{
  "n_layer": 8,
  "init": "uniform",
  "lr": 0.00861,
  "lr_head": 0.011
}
Each number is 128 + 32 x the weight over its row's rms, rounded and kept within 0 to 255. Layers, rows and columns count from 0. Numbers have three digits each. The size before them is the row's rms in percent of the matrix's.

# layer 3 MLP down, 96x384, rms 0.09, rows 0-95, columns 192-287
125:079084120135167136142094188193105139107166107147178143131116152119115215098097092165058161141130107125132110110139158123140136160144127124119133167120160155115149156128089148140141164119151104144140154087136141103189114177156130132178167049098133071188163093118095192095106147109180142089
098:136135136125187172150111120169060109134078094150153133104139121066127169065112136130117116094135152095165124151140109138180126096080060119161095129134188086123107130153165119154094093137167175100125149092115124111139165102136117151138102113164137193141086115137124087130088124151189088124
101:175095077177107103166135142113094125174152139183136136085087112065108090157127122145139217053081165200089078108113142138165145141091075156136140094185119117152164160123092126109101140176108170115140073096163114153131066108119184090105037117127147175136131117114112176129134134148153178110
094:170141136086164167098170110093141143206131087152215130108176139136114102160075093150094169115159156076190134146146088105103096106099021189102113154097080119137132143129140141115141104132079128131122159136136123070133124143106136110172162104204129108142122147086144088083155182087101080100
111:176177070173175116147132145109127131126088118145122153149112116128177111081118157118109151146147084086188116122128157139129107082114126093090122138153165089133090185069183153101210186057135173159117170117125064094124160150145133156132181080167146161091136095131154053141079135099088115177
098:123137034108206063077148150098124105089108184104115149138088170121138150105115178107128094181123113111135122188163067151119159149100139124114125142188118047137150124119120076153139153133128089111131142155133088178129128057110106125146180130132126173099120133136138151160136147143114095175
099:059160141159142140140108184130129131171176097138098067152099144118140127165153125159136110094178135112115172139048164124172096155104077105132106076096061204102116142189137106170134090146179122129063182187125139175112132131140159131110094239133073186099137160113150130149154141176131096124
098:102133095157166125113101153172149130092150152168160101173127143101104144097081108155120133174131123112130135111172170115130108160130127077136133194214114150104082122109131111118129124111148177072077138121097143180163145145139096169181133089121136088116148163133147069203135072108162127151
102:103113193158170145090121148127145082151141156108102065071104108162127083153088116144105118169108112052127115150153187138193152136235190104153126135121180111082173096121066128127114142108110136170154088173139169152162105141087132118108083118116151148092115172179149119127148129167174113122
104:142114094096169098145089122122083089114099098162106113110088123129153106165148119072156155105140117142159218101139115111072120086177148123069164196166179119142118136112133124136119131086184095135155138169090083197132099082161097148133119181148152069120132108111162106074133133158121099158
099:131120142120127073170136149173096127150156119206132099171198142124108116217093115179061124135081114098109099165113146173121123118094112116130092128086169181096115142149152143128096153157049154140127120123142124151074154164069072117114063134126158126052142180114175149125127150167121151109
100:108188112119100117084145069186068115151182156114127147136143128069148163165092170169107072132156148126090172082155118101082085128157156144166117137094115166089110138089120070124146143151119160137103128119212119135186149120110098111158121218152168103109066074119097106103144155114060090098
098:170134145121161151079098128132165114104115066144137177102174149138139184184170143158195129074137139129129092182154125172140143124111077119106153152119101188128129093119156142170114083146141149121122126120147161071139093109218164125122120111122120091169085118113096107129094120092108071083
118:130144132159094121119096151120079112141095088206129102121162168146122114150124125050191146079148162142086128152144130118191141108110137143104078160107149121065128204118118141088134178162083097071089060077160181128078167194085157125081154111160133162135112142099173150134134072071143142168
097:100075098161155169089133137138074083118180091169125192115125086101106184132115158084143146127074118098127055118149124134128062128189137133170140171102078123182125088178072151152095082115152152085140162109133107130143139116141190158105108119163135095132094129115139103176171117103192131152
094:131146140109072133128086122163078124138093084158135167161152093075115132151197111112109128146175183116127145200126075146110136091193096100136100113138106156120092086142129131135163131097140093171127144095074131128103133146119147146148113108080115161163082148121125153060200146188146119144
092:122138188137170179121153090182109134176113094118124125091103161154063170129106154152097140143122136116172078101119115140171168110145152056115125124105136093109137135173124186088087120128115164108075130127115109084158074118185119155196119119156169113148139140123182170104056172128194078172
095:118165125097101072165081132130146031075117128140159129118117121054099138152138104094156118144187101145117137111128096182166126108059151186125132116115203160102123118150130127166124137191135138111074154136130128103173142057125076012196123155108064079174111127113177137130217077074091150142
099:164064117066065107104096117149121135106170128120096168221132088201090180110167139164155102111154158144107163113091104141126151093133137076175096128179153099202122127156139118185124134110116098082128201089132095145114103164161126186102113108127091087139105149134128109161128131073154098137
104:183094115170091117139119162141159165171078192086137133121143121110139093119169144128085176097126128165102165140120164157131116156155127098117137152120131107144113114141144100152147038128138115170064109145174138141116101118168168087185106113162089122162159131119105141146114176174137189126
089:112159110114119128125149142134142146094085133111148109154148026108107124066155125168161175185131110149153153147105101158124105104128143134101157157113141117138094118116132133175134133106150085138156173086085182139138116114137089076121139115157132122150073074101137120092151143158147102177
096:129107082124132134171111159082139109088094144156149124156126181132159140129174123125112083105037124135100133184119165108173062180115153136131159182125143097110156117129161138130129149134121114089079224120131115141120169130100078124065129128103105101110117200131100118142090124187135168080
103:071137114139153125120202146144167139136115133187119181111143215093078150186158089070129183229113087086160118086163161109112103198155092127080109072161126066208154098114166089125127108114162144146154155191127173146101202133121149129131122069129111135107077164156110111147084101152123077086
100:118126105170149140125130154083147153103121140153060164151163140097184132104073087104101098142165158094116144135135075103149110087069170179113063194113101128136167075172140129154121152156129149151152087096124131116090117125164057075103123155142175138134117131089124090153174127071080143109
096:083071069209102165120123140107113129183118140148112142138107138091123099138160113135128191181144123094072123130071138118132095113108142157089179129096226129144170151083147177157126078096151083129125071155137122126108123130103163069079119139119141092099156147105051112106139208112152145110
093:117129150092065142166094083102180129087167159143113102145130152122084138131093104135147127121097159109117102101141106124087089033160158116067095151158075132083127118089111082138151145100104139137153107144146123176095126123170161128091119109093101137139062158158084139124132167159121130162
124:142111139125109112140162130039121064137146170128103056068116070153123232152083173094078092173093153147137124149129136118161152086124155122128111119123087110137078136099098127143194106125135123105143145162117124114118114074160136160136124134192111140144086151102102085136080076161124083137
098:117124060124069204137127113158116128123136132146112124117132137131089100122147151207112176152164138117150121122150112121125177121124049143145167108165104171160175121121127104173131137173107155139175144139150148148123126114118096148163138158120150091181195153136174173089122190172073157144
099:098153104127119107135139123094122107082149086113115119153140169158134164157142160130129120106121111173175146131140120111132140109117113141055132117167121105114127123190133195159138102161120179146152140140104111162103141143184154124106135147155144193141116147093091060138118106113216167153
096:100084159158122154108149116101131103075180096145098164092119120139129101095076066143177153049166164174101100079118150103103113136121140102074128158161091158113088151098165111137158179119123137107081062179170135121153084083087118126140158080145133093131135174157093152171103102113117139123
097:124177160109143156132158123148094064161133076080174091133130093116151102134204142092085101158148148175138082171095137123123136098155144099136202175165137127137133138131165149130114147170130138124155119196124169217191107127147128142126121123110076154143158109129149129124145138133166065127
107:081141089121162112131125117113149163133175123158160128130117171100143128121139133153125118160088092119130090114135131117174159132105136084165047095151093125194182167112129120091172099116157178086184125110122131105087135102107140147115123117081163097052173126108161150144108119134111100102
101:186090188096103138175135133194185134068166207140168115104119147133077127162136122098131148140155124131153143123172182137139088111093166126114121138112128149088124143142099105165196159113088147102071134169102127174112083107133154114112146123149172120150089143107070117070109149107123102161
099:113145111097171164086155168109044119138122142189142096137105092094113119124169107139113140196106131188115118199206091080109130129171183117114066124102105095124144176141159150152079088185159140109074115123153160116110107119078177094128097134151131142116135126102158099125134168098113110095
101:142118132145125059174126110099123189130131131113155156187074101081144142117107088138148123154117112126088126101134105147107096148132131116161142106180126113078122109166133120187141168119082093126188159156115085111137148089204102112147099090133145082168135148137125107106120143097123101074
097:154160150145096094128123096112189121191173120148143113108139131105120144106125182148159088130171164164083170129118162073101184137143157123123110111129161110112168121105139121074101135154105144168140069111089120132109129053087126154136150166095156108178098144138178160117079136111103131126
095:085081092205122108125163139131093129099093094112177116175132065091133093181090104123144082120099171116160179108077148090163107136140073109079111115121127166136147175143120118153119116157137192101216135057121132139115173130059117140143097125097156176121113143208074128099116115091146129136
100:109124198184093093171150127140144124106120173113133163156101081154138119108138114131112148132130103112158154116097119068162144164135121151111135194116150144141145131145084121175159157171153142094137138073149157178155120116113148112127158082130096157105201146131187157109096137131108164194
103:147044112133116158134196135142143120150123159110190112078060166155189143128138135109103147079161128104110149079139133086105147107140140131134140169088129129155195129134099131109170108113180109096108122089166075172135043076133139118134114160168142123129081121154135137093115109152086113140
131:153102151134142188074131142144182141179058204117122075128117178157103156146116084171126036170145071119124156126131104127181149124175108153152131195217156124162061120126106186160110112105111137171123123107129084082176157143134136159135118132165142114093108071162131117132170076169176074176
100:112142091140125128133127174069152130168187153114094114124121130157114144159136203158140084100108156084130117164155107100181075062118138083107130138166139077117128082133134209229105156133104161124147116127175080156150129146126157107112093133140138123127171117141106064165126165174152143129
106:172134136171067079147096045146122114154169157123070127107125081114144137170097098113141107182139081129135088109176097095072107131061173148154083189157110131073162086151106103132158104120083140123141119171101106173144157098117067212138078108155215133168110183057118109173172080123081171152
093:089177115163119092145102080133095104087154090144050107101159170178169139156109084087119112159151137146163114085113138114155179119172132150172130120177110104097135089124145097080122165082160188104120150139169122132133160172131105088123170178137109119092140146137150151149180127163087108085
099:131174158137138129211160080145086154127131102140100169136170163109142123120132132140035098149049142054066097185142217136159155141119135089096107154106140125144086156146119113111165161173180100160133155119111117094119186127150174109174082142078209143188134138134124060152178112103153093136
100:149192170135154112133154195104130152145099104132157116129169162116151159084084106128169088087068189132126133086107118096153127153114098178141107098159152169166143127146078152097149168097179109095169170124140156121180139174107134125127146096155158121087097135158110176084119063150104148076
103:157161070104141086110111120115137132154169097081106048120100116159124085087157172175120119141119124154082115189151118134125131170152108143114125121150111104137163130154110092093109094079185137064191089207078150075118125119104093158131131125156111132095164109141096105195092059148105176102
094:152090119109168133105112161125118104131190158094156110115188125172170119074130135124110115127117099130144172142129127141132139155141143083166123088123097124198126159126102140126087174204118130143126139099080183107129151148110062106112085193078114101127143135198181100156162110162119136138
099:082076151115136144050148113119115093135130084109098115185217080113135107127096134114124115146123086131173160134170167086120131132137148176126177126097084111104115158129179156155153068117143098109106204181074121114143127142079090116103179147202097132154127102103083104148108112078149148062
094:183078113120128153120061110065138130117144097094136153135123106154124114204145083153080110124123144099125110136105110153154185095111154117155118133160099122125065132080113111125141147130132099091176186166095101152139116147142142099107123097074127135073136052075123087105089162142095138137
104:104155135146092109093132174117179125162169172120119126087137120107100133122185121134177117086098096138113105180168105120087084143082159114139127142190134093065164145155174148163189134146137048119147130132097154078186066137113107176146077119125097135084129091174121088113141078118097096131
098:154125119124157130176093101124133107099128170112147157112141138129119165119109145144131179137128144136147060129054163082112123125110153177242038134056114068113137209115129131114106141149150132186090151098099155088041123111140169128099169159118076134144132094127167090173138144075113135128
103:119145124114169101140140117127140108106163156085107181104117081146172177103134119128123143131108105130073165118080074077098105148134104138134163066153105195157145120106173097085140203107103141136039094117160075156119135121126151193142108115095123149132120109101113130063142088153139157066
100:152167155153149200126133164129135104138139131154152097116066149125113127173127161111107198159160121144132087100171152104090070177097090135130102081157157126128135074137185139104104092088125139122127052139184109144108151066176103127106147165175085174177084104073155086099151130120121154174
102:161134104095123088122090110108129154206145147081105118089143140102157138107135139138125100112182134096143110180166093038123032100165074133095112208088119090146147081138105155152106113101188144112178141177144089133096177117105105137158100147136112139128105131203097123101135127186149123072
096:127167137108147095072147072058199191106132141090137132098114150142102115111154087139159148127132189093062079119130137143112149151137126141135181120136083131111096100093187133101166056134105116134152145182133127158135097163119139102146082173105156094154180180162108096141185071186083142140
093:110159150162121187067167137112131160135118118112106097135124103165187091136111100115107179137082120073100149141134147093173101127122137111118070110157101147135154152074134075112153104146213094203083102111212176120168138104170136154141190111132074116158115172148090105147148166131178162144
096:106111111118128148178154148131117103142154140090160162083136143157126140114114086165074134102111116148082122064113146116091102139142110133126188115130144117155156117151085168036105123164100119190152088126136088119109089133100107105103196137092051116117147146185163160066125088169119135101
096:133099101180149092098126122080086139100168138131120085074151181148132114046094130114145174141134121071122147102120101104118169207206114154201165109161146125184082135121151160113053082132105112159128176105131099089200134156085085122146180091089128133166113126112127173101078071115170176117
096:101048097171129081142140117140155137163157154104125087149176143210116056152077158190094147148152132110141152125109126115149115151167107160130158158179131106093152112168110110103066109154103132100078141076091151117126191107111126115170141150121142236117162050135141092099122155128119154103
100:079153182098137196099137067148190088095187120137206097128136112125128112082119085137078117073060157125117137162136144116110179128128090162124189119143198129113153148088159078102133098145175138137154151111106060127096106159170118135120138158152128139085073175165208108120130101101133169137
096:177151115129123135113086084172160124133164127134129125110124145105083094177103151183114137165086104101139147129135089193140142175143167133082107159133155193102156116092157141104158075145120192080064140073124100112079165159173116158085080094108126094110039101128207079174180125140132174073
097:101192171137143195136106088122150100148153165110123075101195103104113194099128190127092128136093135171144104105152096173159121122167185106165131120068130083107157120090123136104163089136165074118126107134123147144155082144133056173109071125108109105135117136130173081108182128099109071037
096:145104160096112148115131133109127148112116185141134118089113140171130119172124100078161120174062118157137129121163172155089120094179160164122141161115105140139103127089127164201102064144200103119133093171117084195093105025117129168070107176125138159123108151156162163154125110086092162141
093:150079099107148097067167129130115138102150158108161133082129120101131088138090167167128150092118115175143148112130136102119112093153138095133188128087116108097138171149184098101121143101144166117128134093148095096159084091161184114138141125106062145076189198168102106155172111152088158120
104:129129156089187090103136106155142172162125108110064109154118140185112136106094133161131171188191123172156121146112111078187170125145109139152139154153088137131103142125102178114159128149104120105129116138122160114126134147080119083128128138149144114085199127120084069143142120127081134096
099:097126178096087109139055149154139124083151161131122149153096108117137143128134127116137150074155158168179105180123139116072123157173138155135114082104082118132125161122146084137132110159129093105088092168112132084075106142136153134131155181147123126080102156102170158171132127147090113092
100:175164095118117154072151122149166095168082118190102122103081134107128107124050110094160110146087138139149153109171128112074202112158117179142120135132177094161128134156147129153174114112142127164181093083199154134130169109173107180146238160126083165148124141181149119130124134166141070124
098:092119121173130138097128153142099113169087148105138158071091223116199113151157120181119181090189077129106133105099082092132085160139149136104127152109163154140133127152131137133111115144101122134165136075171125102116161136094119128132119084171147096165155107118150201090126128119111124086
095:128151139115070178132130121212170177167143096122178131115105065202067105130172103170106138148144215083154162183183103158112133114176106131164125183149169165135081051163117106139179186125120103117125130104150158121114148143160071099157126156109147082168125125151165133105137103107114127120
097:157147115127125165147175182152149089181142146158118087143121078103097123159153131115161138170117131160194113095151101166144141128114131146117120152128145126146105136123119133184106129107150111150126201129158103142167112163108080130112124151094183114130108115162095142131193137132088158163
102:136117133160144186090099106162084129128173177145071164196159128095130106124126105093080135133117182115105152155080164110121120133152105103172154139148128093112139165112135103196089185087127177145126099148118151182133152067116071136111126089164165125150112148130118139123118099123127134162
104:135151171063186150088166166103129128163156160123133099065092115073137124085056152104114200185136138177138127150078107128124096104070164110099174143088130085110102098110169114127167132174189099086134108091141089124127135149114110096140145139156153139156118118180080146118141145067121205138
094:105146128127144089159144159102152111078112100170114155179120165136130152085169076183085150086124102177114165210147135115108114135120099114149103183139075155088113148051140118107108115118149156091157143122160109158133097120109089116153171144109144186076159097156138175132121136048173046121
097:117090134115083059098101193158138171109048152109144137105142071101090099082123187158092091111125136116114091116112161092103172094129093155163118120093151137161112138172067148154067115121129190134143154062133086120091212135085105148162147061128181153115175117149108156148120107141137098139
100:155116176195104113057050153123113161101163110111111181151153088099153115105124113109121117137101164153105079125068170119155147127208133139193152135126138151113139120123199156117115096140146198152129128149126134104117122133111215094145124169123131119163110169143105137202145135149131110096
101:182113106205154124163189141111161136109108143059139140127107107146216143118127134097122141116122119199171178125099156110155199108093143111092150110144085153165185137098183132199130119123130140123154176126101083111155159119153151090132124179106114089202154155173176078094130149145123136147
101:093167162127094164169118159146071161122087102177142180196137152142142145137073141109181109152075102065134113131128144111143182172075129066149131116178068149150126135133152074137153156139101157150097163125163092172133110154133145130151148170121122088073136111110087140147164172097097101137
098:069183086168134100142092108166163132160130104114104125129140179122134154132113129176112128109118153092155157153142083108043095099103130100081090157077120189119165108146142140091177092135152145199172118134120131150150100102090126150116144091076116119145137065129122146087095157162089155118
102:168102112107160174101166086101111102155106155126133110064109126105146098114156138106140105109117123179153161142145159125140149152143151124129120121107119136088166120178122065147093154119075144098116070143064126092158123109154133126158193153113159117124178108141134124090131157155146157166
100:102103107168163082086185169095116101185181118111117111109128115128060160128121135099139191205119141150080132140180091125099139072111090129136108111111136044104114122188098128025057187141140101143120133139145170155107136154167077108081178119186123132125106088065178126126151148133182131203
110:131153095147156128111161109129123194071137141128195134151095150134116090125178147129147150127118122112144120146089075089171134191135057089143145173052127134061117147100113174117110152031076179084129145103134182130123102090124134153163160080061096112117119132095136164111100162174127152130
100:080123155086079161088159091152164095118087084149129065153162108138051104135075121109088114089084121141148087172078116125112110169115120128156131079126123115158141211080148168119156154151096079087100088137088134123154047116110126126147153089152084142133148114131133114058146130129160145142
104:092107109124063119120086132160138167108219148204130184077125135077144140168063112110125136138133114137089140141145099111130192147086139155104130119072151153153103103197142101120121117104113140095136116122161122132101169090141150081168142131043110137183140123127166195133087079095128171142
096:103188152164151131066151120144075096125101099142105193093050120111107106091162073159053126173137167149109148127103070114143101054091119092143142160155160120165133119138123174145125153095066150149093116143157173152143135069147063181122100111185083106109164134126159127156100155123117152098
096:153128090173111086106085095105187104098128122138086143089127122173090148067137145123205132139027041141105132082110089140063132114128121096152142146137135090116161105090196211130144159121175130146129117113169143127157179078070127083130098128112113090098164160119125156119147165150134161132
097:108160151054211129132120147104134183095167104175161112054162124094093097131157090115132165097152119106088091149113159097070169149134187155144147120142137122090149140099129104127167112138173146160099126134142132111056127078140107118146107103078150124134148099127151130126122102156091195171
095:185130146140146119196066174117112141160112133160117117118168140094194145122124135154114127144092173147101126099102156122106159152097144118146096108124163084112149148170150078121154115099161136146136168191101110099092163124175170159103125070175157143094171151113149158150075107130151140116
097:139112134141125050125067161128080152152070114097044137122156096110090117130130105104091146071129140126126093130092108164078141151105134148095211135150073192167118097107149144163168144191189148116090137098113125156112086118082135152108078116102162147129108086123113174163131106145169087181
100:108130193113101115185128091061114105160116149143097164105120120135135147134140166084134072126195062141100109139174190155069147052117163130107129183061074195142132225098121156117065136156096103180093131163126139114139110118122172093104120148148148115147135103148138135135091166135093135156
101:086152084117134159145089125126101152111116128176146091172147105131116152150122068097098124126136098119047080161180152153093085165151107188141126074132136146093079087124126155105117160148150142088113183108102165112097091124103138070179119155118142166075135161086137122140120061109059094109
100:104077183108116125133157077131187146095134116162138124099117086128061161192144138119141121152136134241127167168132150102109078122161075099109143079115114178132168069138109144113077154152105165092129127083125159165111096110162079152092178153109138087105089089156154109089085202180147110161
097:079147110145104147106129176097151114126160147108177119164118132126139166161165166138130095117101090079153097081123108213133154155126181160119144088108141122085054104059166211126091079162133148109139105161084089153163130098149110150187099097158196128147154157113119110139118122081138101157
101:140143114135171103109113117126165082176121117128085094091126143120157113126164105111121147165079155103092123109080117125220112097154106192137148128135123133059086148163179165086124179059178131138171116166031133142151055118119177083142111136090157100115112111123091092135121105090105158108
089:088156113113153103126114149133120093124112134124115119101106125112112141122113133107129156120189121147162108161136052133128144111174119190085113142120205096152101160129129144110098088207097076098129121175079116123131157113062133146198120096165087171156134114176094132128091132134139145140
097:087213129119154102132156151128152100137147133202115152124143145060106132104066175140175131106119102141111137151104126174144155087106181157122065111121134100144071125161144067172134108153162171135099115137160104118097143130098178144131120179187163115072119105093130132110080115118109100155
099:121175133188107143118103097152138171092093128103167070123104145142143161124140066100145147140137144108131097141117057145087152101173125151117145155121179167120122150117089128110158078136153131172165099127137182082192107114132151135151162116104144115105200069130136109137120114168107146152